config = dict(
    n_layer=14,
    n_kv_head=1,
    head_dim=32,
    vocab_size=1958,
    rope_fraction=1.0,
    init='trunc',
    init_std_qkv=0.0748,
    init_std_o=0.0,
    optimizer='muon',
    lr=0.00598,
    grad_clip=2.0,
    decay_shape='linear',
    seq_len=512,
    doc_mask=True,
)
Each number is 128 + 32 x the weight over its row's rms, rounded and kept within 0 to 255. Layers, rows and columns count from 0. Numbers have three digits each. The size before them is the row's rms in percent of the matrix's.

# down: layer 3 MLP down (transposed), 256x64, rms 0.276, rows 172-255, columns 0-63
# up: layer 3 MLP up, 256x64, rms 0.296, rows 173-255, columns 0-63
down172 092:104162159071168099159100137112128134130177109116163142125111138133115132108137071087089208157144090160065165132161041145128125130159147085126153125179145139115186120079140111116095142108126190
up173 108:129085157156140112128146139110085105086126101138140149142156171045147108156146160078150103050138123117153175138085108170141073133168152120112185163079096142092141082132093174068153137127152141
down173 104:138161080136134210076163115164129097138154124123145160133052139095130145138119110166154159127085079085080128166071172156130165089139156135128075116183124095120142104096147103142127122143062167
up174 094:138125074162109098149120113156197151144077124100122184154129138062166102141148121099157109173101075159125132109079144112129149175137157216081122150181202081121102117126110133116145103134126133
down174 087:148104189140143137123116128093101091153155175165154099114138107106182099146155165182116133098165177146123095112139176098151149072095119052151115120166065071119099183113144148124105071133143101
up175 091:122074120152138181077102155142144048148093119135142115135098082121138131158111132117074087171100128112177171120159172193142212110126122157121135107123086128084112139171169130068153162138140137
down175 101:222131140114169096092112079171160148071080128183134153093111138160116127111114156088153133139148117127119098075123116140091129102161067128152130100095160157126162119141114061158123099206125159
up176 103:124092127126106156100170131132125048153129068124129081094178132177152153141134100137119103147146125081161151132119124168129119114111149153094123090164113116169161084153131105191163127044047168
down176 104:106143181112168103113108131088090115157140123102134107121115125194145175180123138140133151149148172165129065071116091161185114095079159162131162104131166149101085105038166127124143147091125089
up177 105:092055151180147139087153137124112110151138119136126107159068146108078133050148110104084128120111135126164087140165138163148175137074053194095196141110152127132121152141177150146132156136117117
down177 100:186131080137149142115100125125131209082099111173182152105121143156133114149154096106156092096173196173093155076124139140087075074175164103136129128143081142121151135090105100143117134086090151
up178 090:147138132135096115161126084158118126202054136094158101099149161102170125141197134102077094123121154126144115137075111085125087121100134143176170117042136167090174154138148160145102130134139077
down178 109:134126123134114045169084135107140141159134072138193135117133124173102169112170143100151147137167076152162093144129086093145137077170126104155074125060120138125177190132181081135124153126118103
up179 106:126109101158117107176131115155172074141152107133127083118124106130156176169124070146126167116159138085113148158125146104038149077081154172150137145084112163080148117090081108118166194134101172
down179 101:115099156145134132107152107162123131096106136083168146124145075134110113074078167149080102176108118112144148143061120112169128125145100081143128185121162053207105148104164150134101151200131160
up180 101:151132094105113120075071158118140081150115116138126114075074136126189122107157127111151136130123101085148151095074133140104115177069108161143137129154237149152116126152146121156156204087110149
down180 108:105112181107173113119144166089114163139119165079101168120114166071152131154177110165162129095146081152076109125152164161144092149079055140083099110199137138146120135139134161163088122144099076
up181 084:095146164154186114110168055169136087161137123136124119126160099156039140141099097099124138136135125099130132132104112087089137139092092144133109125138061169216134131170143112169152124131055153
down181 079:105139173142113124107159164146076139076109096082126160078148086094176140113142150122093091111107126128052134126162224166115154104137179099168108128088137083137105115146119172144180151121169116
up182 088:086106152085135124138097193116153167153179131145123106152183151125196060157058140154120084089078136154160069115136135132120123096121148110123159109150151156173112140110097116153112165094184083
down182 094:112141142113183180079093118188146194125052125149190092099116166111104142159146098085133171153154109110132162144073107095083101107130177160156153124120152076114100097143122124099137157146107175
up183 096:154123097154107134074152129101101117127148137159131156076047135173196125089123136135132166097062157138085118142100126132080111184082198133160160134114186154118150137144116164086160094151121094
down183 097:074128109109140136150143150178196106160132125095110078099158077052087134172108184133131103097088147164139086101133156146164146128151141162118112107136089070142123093129152105126089143139153216
up184 096:147141133154195129130101084168185072095090127091136099108169127141156055135125160093167108136119153118129129124092139213124152184105116131100074123097183135148134101107115164151055147106140143
down184 090:126148147088108109176206180107098092142137124123174090121153097068082200109085120109123128117113131165139115128141128059174116126176125113109112149120130104186107186168113071110152092170125128
up185 089:106083129120152092125178157116160126158174161211110133107160088154166150126132176079088112120094140099135106125146078085111094128125070090156153137159146198082136121149152133087170181122087107
down185 082:164149129092096084159085143147077152123049094130145142157141108117157068147129083134136111138098108103064152155147116150098148170166166073126202160125089167114099127162145164178174151120113118
up186 111:124158142144117119127134118147176111194081076127163136113101145061093183088109171147127138138069121130131131108179107111117170144197086182125152172150114094106092086112150200113119115096116086
down186 121:120043164099124185112097105131137173114188181166119162163105116085126121122131110091118132079183121165067143140180136154139109085109133051134126090174113156147167092106101131126152152127154130
up187 106:157151097122119109155114116098160105127127097122110177116118139126074130072120091158200132118078101094182115081147076149097163110159106176086153086131178176160147062150170126160091142174130142
down187 101:146149168167086116119116106084152160081172114050184178131165107197102127164115123102154135081105159126067129153105154157178151146126112062089132154125091128171170122102127112128083127125103149
up188 090:181117136175092134083169182114087108110090156109077135095123147092149100156099156081142106102156098165117119154156100059104139110184172097162125172121165155131159125142118132155156180059109094
down188 078:134130139108177092117121137070135149111110110137182161139076167130165156115124136111110112148139077053138197159136155168088079121094101133139141127134115068086120132194164148114144073194088126
up189 086:195150153107104160116128158110128080107064117174158131110134159081172090119143176132127120121167094160132101147147139189077086149155109112115154170062144187126116116079099140174134108136115061
down189 092:108133175196152131173121106137097130179114139097066104142107110111078156165087097101152129104162106077145122133158112085120099132131187150147156090169065102116075150150162175077140120114176167
up190 101:081121128212111100129145190153111094110111139127141114172148170170104139106124133181108136132113087104185131128148103106067125105153114121167167085095153151090083073136155092169102142154065173
down190 109:210160154028134089140108146166141104067147155131133168134099129123099159157145144110174108067141125174122167128136158143093151126083129114086136163133106074194115115103129147132092100145153092
up191 078:149108123125154099166101099173129133115109101136104188169114142116159099152152124089117192139067173135084103094123143132104215144110181133141048176122197125122136074133123095158111137141107110
down191 075:143167163137127138089146189111111187133146138138140142093140123162050143093134098142086112155193104180132140133153117098144135109077118072092143083178123067163089143135097126083111101145196147
up192 118:084116153128125075194103070128141052127156158103129103076151121127134086102092142118129101084141136148123116159155123119056177170177148172115128166114112103173099151116173149149137074184149118
down192 115:148132138139118142062145180105089120135155116154169155159173202156146167089099086085131215117127175135133106145085108138145087120109157064127107146100157142108153067150128127096115099107072142
up193 107:089116102148089127099162171115143163075129172115156134157139149128190125121167138159162048148088178119116171095146065126100068082132114191119101102157124169076156129124158140128130104075140130
down193 111:206129117144075135136107126136137158102158183134128178101087114071200116131151095147142110085154132136080152122182134158128101100115153159126085086161078135096170053117115135099166144117162090
up194 102:103095101148159145075198100121149134128073112124187130113181114133198103079146145153146111145162082176113107157111098063097100154124155102112091103122181154128138074167163137080159126150113140
down194 096:140073091187138137128136119165155113174173181134147172101135152127120117049141109169092117139135076153100099138103195132128091095146138104110113101139191116135126094103138114076184100198111100
up195 093:121115107118113183145180172132070114185147145146115108191078175138106111092111153108131159146112150124115114128216134105119128171155139130078129154111147091096096051163125118060138106094162108
down195 087:132162128146137089091155093113148093149088159129179157148121104140140120122155166087091123116172124155139123250124110154052132087084137165114105118158144132134089189070118137108126088131101154
up196 091:143126149163114174078096158191182084173127097137123122084113189145133105082116099114156119151103130128100095102113122176117158072139143145105211153122124089128081139132089084124173155141110195
down196 083:123110160183086147106123125108090123115145144140081120168112156202056170126109144192176086113145127162136132164118192113134096079128108157126070151141143120147104119141129088068144095144134056
up197 102:117111188100076184141133193103085075121104116146115145108146151181057145143126145088071095149118137091109125129141088118143145134212131133125101111145146163112166081119150107111189142073122164
down197 100:127166125119087111108038119169141095138105118088163158111111124108134133175160167077099134091153144099147108085125147124155109196188195215141149112073125122122093102121138153122158126124141088
up198 091:054129179101094122188130170130087147180142128118169106151140104184165103076110107134078119150109090070087152130091106120124176122104106081097175112173141136186158129166155130114147148101139101
down198 096:153137055206162083073150112175131106063102120169165120118133120112158100183117091081174135157154142112139150148134158117067082142148110145098109172159133070119098159128079120139156157129133134
up199 099:122136105102100180220076140115164116108129125119107080139136116106141144118090175147111115169192150152128138125168197087118111119171101107129101138103090144119118104102122137084153152055139211
down199 102:123121107147098171160126188138040120131124139096122094131098089193104152124137163122067148183128138147136097136080078111142100144142058105122115173143166162153112180113106143157123162157073170
up200 121:064108131125161134123142117089107143125122158102125169166077115089199087171138091157154105127106139157140142166083089103124141100144154164107159168111123204092117151051099114140133073103139187
down200 128:169227133130090100125131117095193095135100120176172148142147128119142142073065114135115124082104070134136117116124108130121117161141108100155125123154158074147194131134218145128162099115095120
up201 094:135165112165132136101092161129113153159137142083151109124082106140104073126135131127170127160121154154127088198160140103081088063140121163143184179069132124128104090161116214135171090135080140
down201 090:170101103087117069100194076128108087103118128151137184172141124129131190161153140073113159130180126108123158147099131122109124160106155148140130124119086095078128159119161067104071133153204095
up202 102:126106084128146124203181084115129048148104130178138089100092126081149131163163148161117112116105157092101178192089128106105143158120116150094116171167101159159094108099151143089083137178144147
down202 099:136159130130054171122134109162123115133146099100180122135152148173154091103167124096141115133124125151129106125061065122200164128089113125106143086075132137182135167091142053145197097128102122
up203 110:148106090163079193119112151167130054110149145072046119111139105168165098130120164130132132134159106131185177094128135123119098125153145124157166182127105114149158132172113111051096178102128141
down203 116:083169125133091092091140159102119161093117169134167097107079205133137194176182068079103154106152097111124157126144119110130116164103134104101144175099106092091114162149141094197109144143137158
up204 110:126179134130077106101148073121104107222124112150128088098202189197145146131108115144172074104096163070114112120117129106104086153080136089131145146128154103163146131103121121125176154152133114
down204 117:109110124148142138171146132142138156109136129125132132124017073153130067150185112100071175115137161166071134135123135154166119085135128071190110147161164132123115113163084165133165130087091148
up205 104:180134136194156143115102132156138146143156103115147075134110132133093094097127100136121077113106168042081101098159081123144164082119158157171156120119099175130134142142196188091172107150163095
down205 102:054125155112117096161146135129098116112143148122119150102135110110130159166186134163112095180190116197075159202155174123101117153124063091099126155119108108143156139142069164102086111094111098
up206 113:061102177104157187114094123117074131136079148141102153117179145172185110100111171109139140170135117127136127086163142125120118086166136068163080156177100137162128157111105075063122171138132105
down206 108:136152150114157125070142210115125150098117143109139133137187103113057132083157153086090139114110167108153124161093127083119148216074100161155084123152134093183155170139118078113149122141122115
up207 096:114110111143090143149088137061128124213101096104059135174127103092137135136111133122083172124133106110207130120200147129146156069138155128133118156124106193083143147092141079131128104126141175
down207 103:077095177147122117086143107134160171081089169114149127132137117098096119140180126123076136113122123097178112135140219140176145135096116156096124103170062140129128106143149176219108126092101109
up208 098:061171139135112163143134182137152110124109136111111131109132165142060176144051087123100114143052107144160061132111133151173121087135174145134193079108108120138132101183120131149164123099149162
down208 107:087140100163162078125137104128135125161086138100167155115121118124168123119173146176126072095155084081125127146162123145169175161135120140188160081137082069160157118098121110135196057096082126
up209 116:096114159179150104114138168116129129090105104136112134151174166156134175139133071097088118171112178118146073112107138101179174080148118080186091166146148168096135116187055113157110110087130130
down209 104:083114093101138171119120081120132155191134161104087167122159145133135124121086164131102135103113148190102083168109176137190086118166149172090160064122157140063100129129172187137108099122147099
up210 105:153140113119168081137138063091081111120142116144157099156097104121121163211133157124109165106096099109124113093144119192172118119202097198115104134148141116121185164084123105152154117105094070
down210 113:151075123106135178110155135117150166127149132087084176175108095149148098138119143187151144146179142190088116082168077149103105090110153110071154147143076119113134120110108147087186179146088086
up211 110:025140164096146115118132147130162163084115107159063131157170122175079173129148172123124174145078158177119084144123150167098115112146112131122105075128086154117172141126094092144133176153169130
down211 117:175118101141139202124157120138149104145055144097086163157123142234177115144100088143130119098141099128111079170149132079089118150131131095110126148142125108177137100144081085096095103176145114
up212 100:134138096100124130057153166098084140083082166111119122154163161192127146129117109125145133164134108161189153087152080103045097181155073174119130116111131099160111136188118127157153159155119102
down212 101:128128156144183137126113127140080146110107135115117131166113117062093144131131097110095184122117189079089146146131129153157095207139168125168095105140078160154153149091121153073037171162130116
up213 108:075100159156190102125133133112111104105116116151141107135065099046178088124143118136130115156126143140086203156151168163140142120121109110135139088174092169077207125127082131108161100095100150
down213 091:116150074132077145151165096132134093137122172172107153133183185152099164118111143134119155113148080144166085102107061081098137142161170192103106115074135068185118114152098157135126164129094104
up214 087:083105145123177118122057133141133120161148139172134104162148149082175185163095126050116117114108153051181082098113141136132126099180173083186116129184138139128114123161141106102143121109105148
down214 087:141092144121102123144136128138081162131148167144094169065189109110123127121155166087138143117070151140130123176191154138113095201165103086085126130148144144080088054106094121097155114158185134
up215 113:104134108120124106138099178154127141106122050139130182116171194122096187128154174084090037059126137142150132127119164155132090100174112137076163164140115101138135123175106130142147114113081123
down215 102:152129119124117126132212163088141110137126184162107131175094143080175090126118138186118142143152087112092096096073063110146109166091194145113155129101116110099153085113148144145073135133195122
up216 104:104123166152083175078152120175007149130124191182075130134089139119132148145147170130125089129168117139137119113129140162117087086133143154155106136064087103122143135121139112161161144104082097
down216 108:113118135098168075174120182127150098123163072127131110131073147117168153103116148145179103127142164136126131148104111121119138084046127098123124090123214105159127094194128103158202100150134091
up217 107:189156151183095130144113125134113115111122161170170126144162200066133118155092091150154070143090127081142102168155092095074117156111163129092133118107104142118179059150145134123115127136111054
down217 105:110083181105119110103139152161082099141172119074122134130037148170097083173182122136159206118168068147127139128145158119164144100127132115136164119113176127097097109107108176178142104124096138
up218 105:106077125086222066192112145117096118124156113165152109181085192090151104106159121105128092108125171092122163126153164112097145114121087087117141088097124161118165140151138138090146115157143181
down218 105:161095127053156169071168158141172146148088165099090122098098070197119144106112145108103183102130120138152083101095085128165147162134107140065102170151180120123102158137119137150159113152115089
up219 102:110210176147161146137116124121095087157137166108124088128066207206095135121116114111104067107126057143157117144089186141139115124178113148109082156118097152114100115152133117120147087121141142
down219 104:148104148129088114134122119118170165120134177075182185158109106114143156072119176166152198133150171134110089105122114118135111129025089121121161099130077148105143119105146147090135090174082132
up220 106:170118144185138054127183121054118128130113156127172119124120113119107157095124138131097186106063112081165174113129154152106131120211160172141148105100132141116099082131125139085167112070102137
down220 099:103110118046132174153159143122150118182156113158127099109129126081113091090131144114121161144167186176164109171125125133110142046065161125100171114144168179101174124083141104099125141147100085
up221 090:119088069112097130136140119107160121095126126135142063198085173102148109158064107067076104149141105152191146086143171129127082125114093185156103156098136121121149135134145154171112174176162137
down221 097:103152138223116126142115088145129131120164112115148199111066104208097129110129114116116135131092160185085095073154095173148145082136173146142133094101123120085100110086140158127163138094129168
up222 098:102160097128093113127193144145183082141143094032098166154117146165158130153177126084132117184104119136156151114158103106162160127140130131076092065160149116104145145158123087109158098086128075
down222 098:077129160087149105175120095133125074130160181127136071047113101127098136145094130125124113108124160135129160147176140138114123135104146180156103048161059122139097151156183125105145117172190150
up223 111:146126094172123166056127130103141080165125147160120093088143158169129070119147146122138109146106164126069094131110145159077159195150114153147146120178122120078141149148089128062138150212095141
down223 113:126127159167128116161107155157130139125075146113152094201117140042160181181159097129151119171193118130153151136072071117154072135135127116160082130130069137121119070131116144124136131102077108
up224 085:169127155162131078166096141102062135104167099161170121089141200114067159142064139113196125140087128117086146142155121129070136135146095157157125158149129123109078173095135129077155169157115128
down224 090:124170189079171070106162137143184138145132103103188100151117162136149113130126055167102191120153140134149109127110118084154129143113148121132186111146150047084164122140141153118092081089093123
up225 111:093073092118119135195123141133121111151149128140120099041156088117118162084099148143127146077161110149145127079152112123048166135122120163164126137100149108191197138136173082134092132161173124
down225 106:168130148132103140099086129114078170106098164159166066122093156117076070145125139125183098164144148103100176143152120108159097097150107124169150215138106114132123068144106121183108100190111115
up226 099:116158120127122095092047133152124108136067071111125097165126143149157093142140168137101087147070147164160150106162152189189143089113167144172172149123100158124090112102118132103077074120168161
down226 108:101038158105183088077143118145124132152137183164171183132121084115088144163161104163103141113149124082092096115178120131100157163098119132165081158144077131077154092169092107157124145120119146
up227 096:148161098114172127147164138148090140099142109115087112169094173107146115125169070150051117104118172072095166139152128163146107121143147075146193117106143180116113114132102138045178127127180109
down227 087:073105146126176069157092103138163109155137154095183142095056104165069100118171141132139075127164137179131148133114106092110178156127096170139150135093150106089189099144171117149082146129093118
up228 097:130088094117095148150144167085098136140111096091118147147114139083114117111187122187148102121075106194190105068174122182152144140163085161140118095114125095087119104114133151114139141172085202
down228 097:177137125141179097100108137109115114197097206124137104161129146108145135123064073132141136086160133127045134125124162140123147083121119065156144116156087114130126139156059190152155156108090140
up229 099:107085167133074060135117153158102177120105119079192118123149140133150149088139145151117158114131100104114130164118152078126129130130184124123104098056121189150121142192165163108163153150084057
down229 110:185129190161157104167135166090139087152180084113137180112136147150171137175121083091111128141127112064131172150138080099157076144122127134126134063159128101144124124116112088140056145069150107
up230 086:091133098139123129097107137136064111117148141130146039176097116127116089108125101123156144145177161116123142168161101110135082190153160151109163160100130091090088175104079210134142186157143105
down230 098:119084116152155128103120154128155136094138096087154116157181146081139130124164124173214138146139136147162079111107100106153128160129059125160148021159152106137091111165114089146100136115068152
up231 086:205122154155157068129152120107129101057095072146145145175166138138182125115132087161121140130099123171136147095095112174121119090143084179146112173046114160139094101111130140161163122160090130
down231 097:186150159117179128119127156125160164155173096072138082159098171131145185136098050114078147118143141143109148091093175117089162123080142087166172139141127062120087121120120141091099132155086146
up232 104:126101158105112100140109177100109104145080103192115095135112156143144139096130135111165151121121150042186142098109160152061219153189186090129114087081114131093131112134162139131121126106108127
down232 107:108152153133124128124161094129109140169182159077166157069208097168123155127130171109124150141125079138070154118176143103090097145121099134102122104131147096167115110154128070071108097211105115
up233 087:150143075115147194135149107083120196149142119111128178155112068118125111112107145088062141147118144126169099105102129105154181100127110193163118151137159178064146100121121078126180098076126153
down233 090:100064120146135186090137169108113059077122168148155149153109120119111113173143116101125120195123096109126094109088109170146109180160101165145137152121139144147196074093159078154117163077113163
up234 086:140092129092089122128189129145169107153121159138106106129183159175166066080120121124203083157113131189092137124111118113077119166149104159101157195124158111081101127086079146090129150112104107
down234 078:155143210143129152118128158062122161105135086125099138141171108160127069145087162097184114102123100137104147142132100176138130123151100137172092172144023134095147070149093129087129131120157139
up235 108:117180110129075104168150153150148196147135085139128084140172103115169152118091117095040189105084108087089093155150116139150149171184111114121137112115161103107125143149151145120132111171058101
down235 105:130175102149104100101117170154108102064136075087130158177163124110158150117158124103123144078136106105118116228125129084124179088093118193134154128133127139104137070130113106178137098168139187
up236 098:160151070087128123212083125169147115094114115180123142118100105131141152112118143067117187156088117141106076135113134124118141104113152186162125147178192126116108076157143113093156064166128087
down236 092:137149142111126114073177166093124092147134128115133167106157091105144104098176065180188123133146123118154121148080127045121092123077107125101173087167122141168150120112074187144118161185125151
up237 109:113144129193180170112136121166130082139102076131131096126137166159158179091140134173109124161090078089100166093076138162197110146081110140126136099116099115119175151096200097114118072119143114
down237 107:134079101116076139071161144128166109115083182084114092136154130147105124111131126120181179117150164214168187105120109152140135108090109086173130098151142075102124180110173142108156090091105124
up238 105:059161126124155151110119174097158092175127131065126078109121105101112159112141176122153086116123119181190163129160182164149090068123065143119136101105136103101123123122084121152178082115129180
down238 095:154141106120107094180129098132090144147090166183134132074130128181126122198121128186094166097155126065095083085088089115115106118066188172120101195123139127115146154117170151134096124135124134
up239 094:099147152130048122166130119135080167129138131110096063175145138174139138123154163116109175141132100069144152114084150143106172127134118162117100095177134141123217072119075151125091140135123063
down239 096:146172125168123106117092152135117091201190107126135101092104117146064146163159068052149148140133120176146149121149120144119175083137193137073098132156103088110108125150109084147101162160120167
up240 103:125087120094124121141147132124113082110155092088154121211138160169143156128162141140072132150114124147090115135150138130126084118172128160122218095094148180111105078174037160092114111103105141
down240 111:191106109121138140133115161117159164139105168113107175127089059111105143167125097176125151135186055124081080152136113071142132109106149098178160149141146079123146103098182082148099119165180115
up241 105:110176096150167140085132104158150112145118163161118100063132085160188055072119141157121179109138143124146118120148189077114154139159101128131179099104151162085140149126101152119105045160127119
down241 101:158127175140129148167122109086114120077130110168147086187123141112070139150127104174144145123111136096144103170167094165211137103167173080118052117174128100067112109156141096112170106111108128
up242 108:109070118113101130133166115110116096122090100136112160155144177127127100077183109184161110094128136070170175112137150133160135118130159147142108140063114187151162054117108106076137190095165167
down242 112:132141156136201088172138143163070072175120098092094158181085125087085127133177121138092133065127104156152092134131158076180141181134141146130088147089121116095104110107095142124160159163146158
up243 095:152098081092149152102113145159077097076072115137096108131163127173111146154184125103116129143127112113159109115152119146105149110161090234106159148171167126128152121124155076096108097137108213
down243 098:180074132126172129118123109152105141060159098142120122121166135118161145166203091080128083141159108107120103097098125081172097138164205129167112178113130151095139076162072136167129142096111110
up244 114:135096132138095123096128144159135101126095122137110096158217120136173137126171089117125155208157100145117116115157050100106112149083159194105140133104093123055124113158167115139147113132062170
down244 114:149141157162103116130158105087153113135163180131084045126127147131090143096119189138223116116110093123150121066140149086155146094105121146113114130134173155159070144170118153102097073116173105
up245 105:057095125168087101154159093121119107125137173110132130200101160137093158093095158120124116158052189113079138147139079121162105109088169147116193150153128091164157135159143136133156132064123119
down245 114:130118179122092141184079119060190128161138116155124104197125123088130144106160179118123139132133129109140087095192178085155155136071149117131147109123133110119143142129089144134049051125139152
up246 089:040101137151131075139133164148148138133201101095106162120150141111102144103092100170075115157112148122092100136198108128127143093087171127137143121159134174116158186095174063151146112128122075
down246 092:105126143182172131135192146122014102085131127086112126133135149115101144131145120107153164176132113166150080137137114121125154138142103156101027146132116115180123150114142060136126173101122166
up247 108:205120101150172104110149073105098143107124063129135143161172123095115154094098137097162123174081154120126173092089164154162168168081146164107130183088139098123106088132081101125113168152085102
down247 121:192149087134164109117114148083098205136160102122187148130172107059106193080122103070104119112158160108139131113139098104146146124072137111177130114112128111123077087129129118181160105175133154
up248 105:087171085137082173085139146189140170136128149136119127063151131154125168166135177132129108079117117135148115087139120144103169068163108096085089187088104076118138129151145120100187129139196147
down248 098:132100069112061167127167105128129111130189145099204087207173112118104132119142106065115151121130139160108127160098114085122136130070110139129117113133187119137122103107191154103133187169137105
up249 099:055123085074102139117167112186145086188108157123126085149190105146168133186049106123182130132109121135159159070115172095126120078147149107153126086096099134141140140119124119103107102121135164
down249 105:132119037137144093149132180111102103132158109122212160089144116125103152156099143099098134118124166096117184129126120111146127133131075162152109084068143176199138142144119113066134125130198110
up250 102:116124122145088158105070160149182111107099150141121093141046177174127157096138152134140105145059148084156108143116098105125122140152152213172100133125128150109080125150121208087129100169148138
down250 108:112182122096102101124103169087111125154128082108157208095127124098173093152177124161114111135139088162072155085111129181153128083137110131118169105114105071124118176143091207111120180111124145
up251 105:113103141141137090106162134124193112185160148104104152146151079118155137146113116134109090098060184095126117116102116155112064179164183116103126175093130152152185138131127150137045181091116123
down251 112:149152114126072180117132146124089137136113151078141169102088126171126198163133153130104128120129139137082135147055129176181215092108169112068128177116090140129129113130094149124091090088095144
up252 091:057172136121111112111086133118150123143140092060189165120069141101139158063135151149120112171122105177118140101207128133085184142128131176116162130125118144108122087167142099146121171133066154
down252 083:156096173063126088142151152201161125145104140172129115112106153134158148135158122113108125109169074193064168122080144156188071136115073102107136135135127078145173155114110152107091117096143093
up253 111:107125093160095088191151151127116108134148080149127104173169150169085202175083172123134083128124142139108168114134105058087098100122118119151133120125072126158121082161203074141143137141151147
down253 107:132199109113164185133151167132107114171156155101070127133109082157122115143092142166071110159039123144089093138177103117127136113121121079106136183124133091138083170123139175112112096129129194
up254 097:071130126111106181079165130119095139080161159118172087135156165146157142123108150099082214138127103184098131075159109151126134096066145137124123145136112136101190158157077094116187144092130128
down254 097:138177164069128098100080164133174091157151133094163110164155100154167124120106171146081115182135081142140169106167129090156097162137161092124126103156126102077074160178081118111119142134086073
up255 104:127142115077123102153188194177150150095152117118140091148124109150140115099140115065180082081070142087150131176158117106111095167160092103066060129147110111165176132136119163114152156137136163
down255 106:132123102120089127139151146131164106108180131125113127175150083139063125136165137134107110093059160122129136045131092135192120115150143122162043115083150173165116150195141178159130128100090121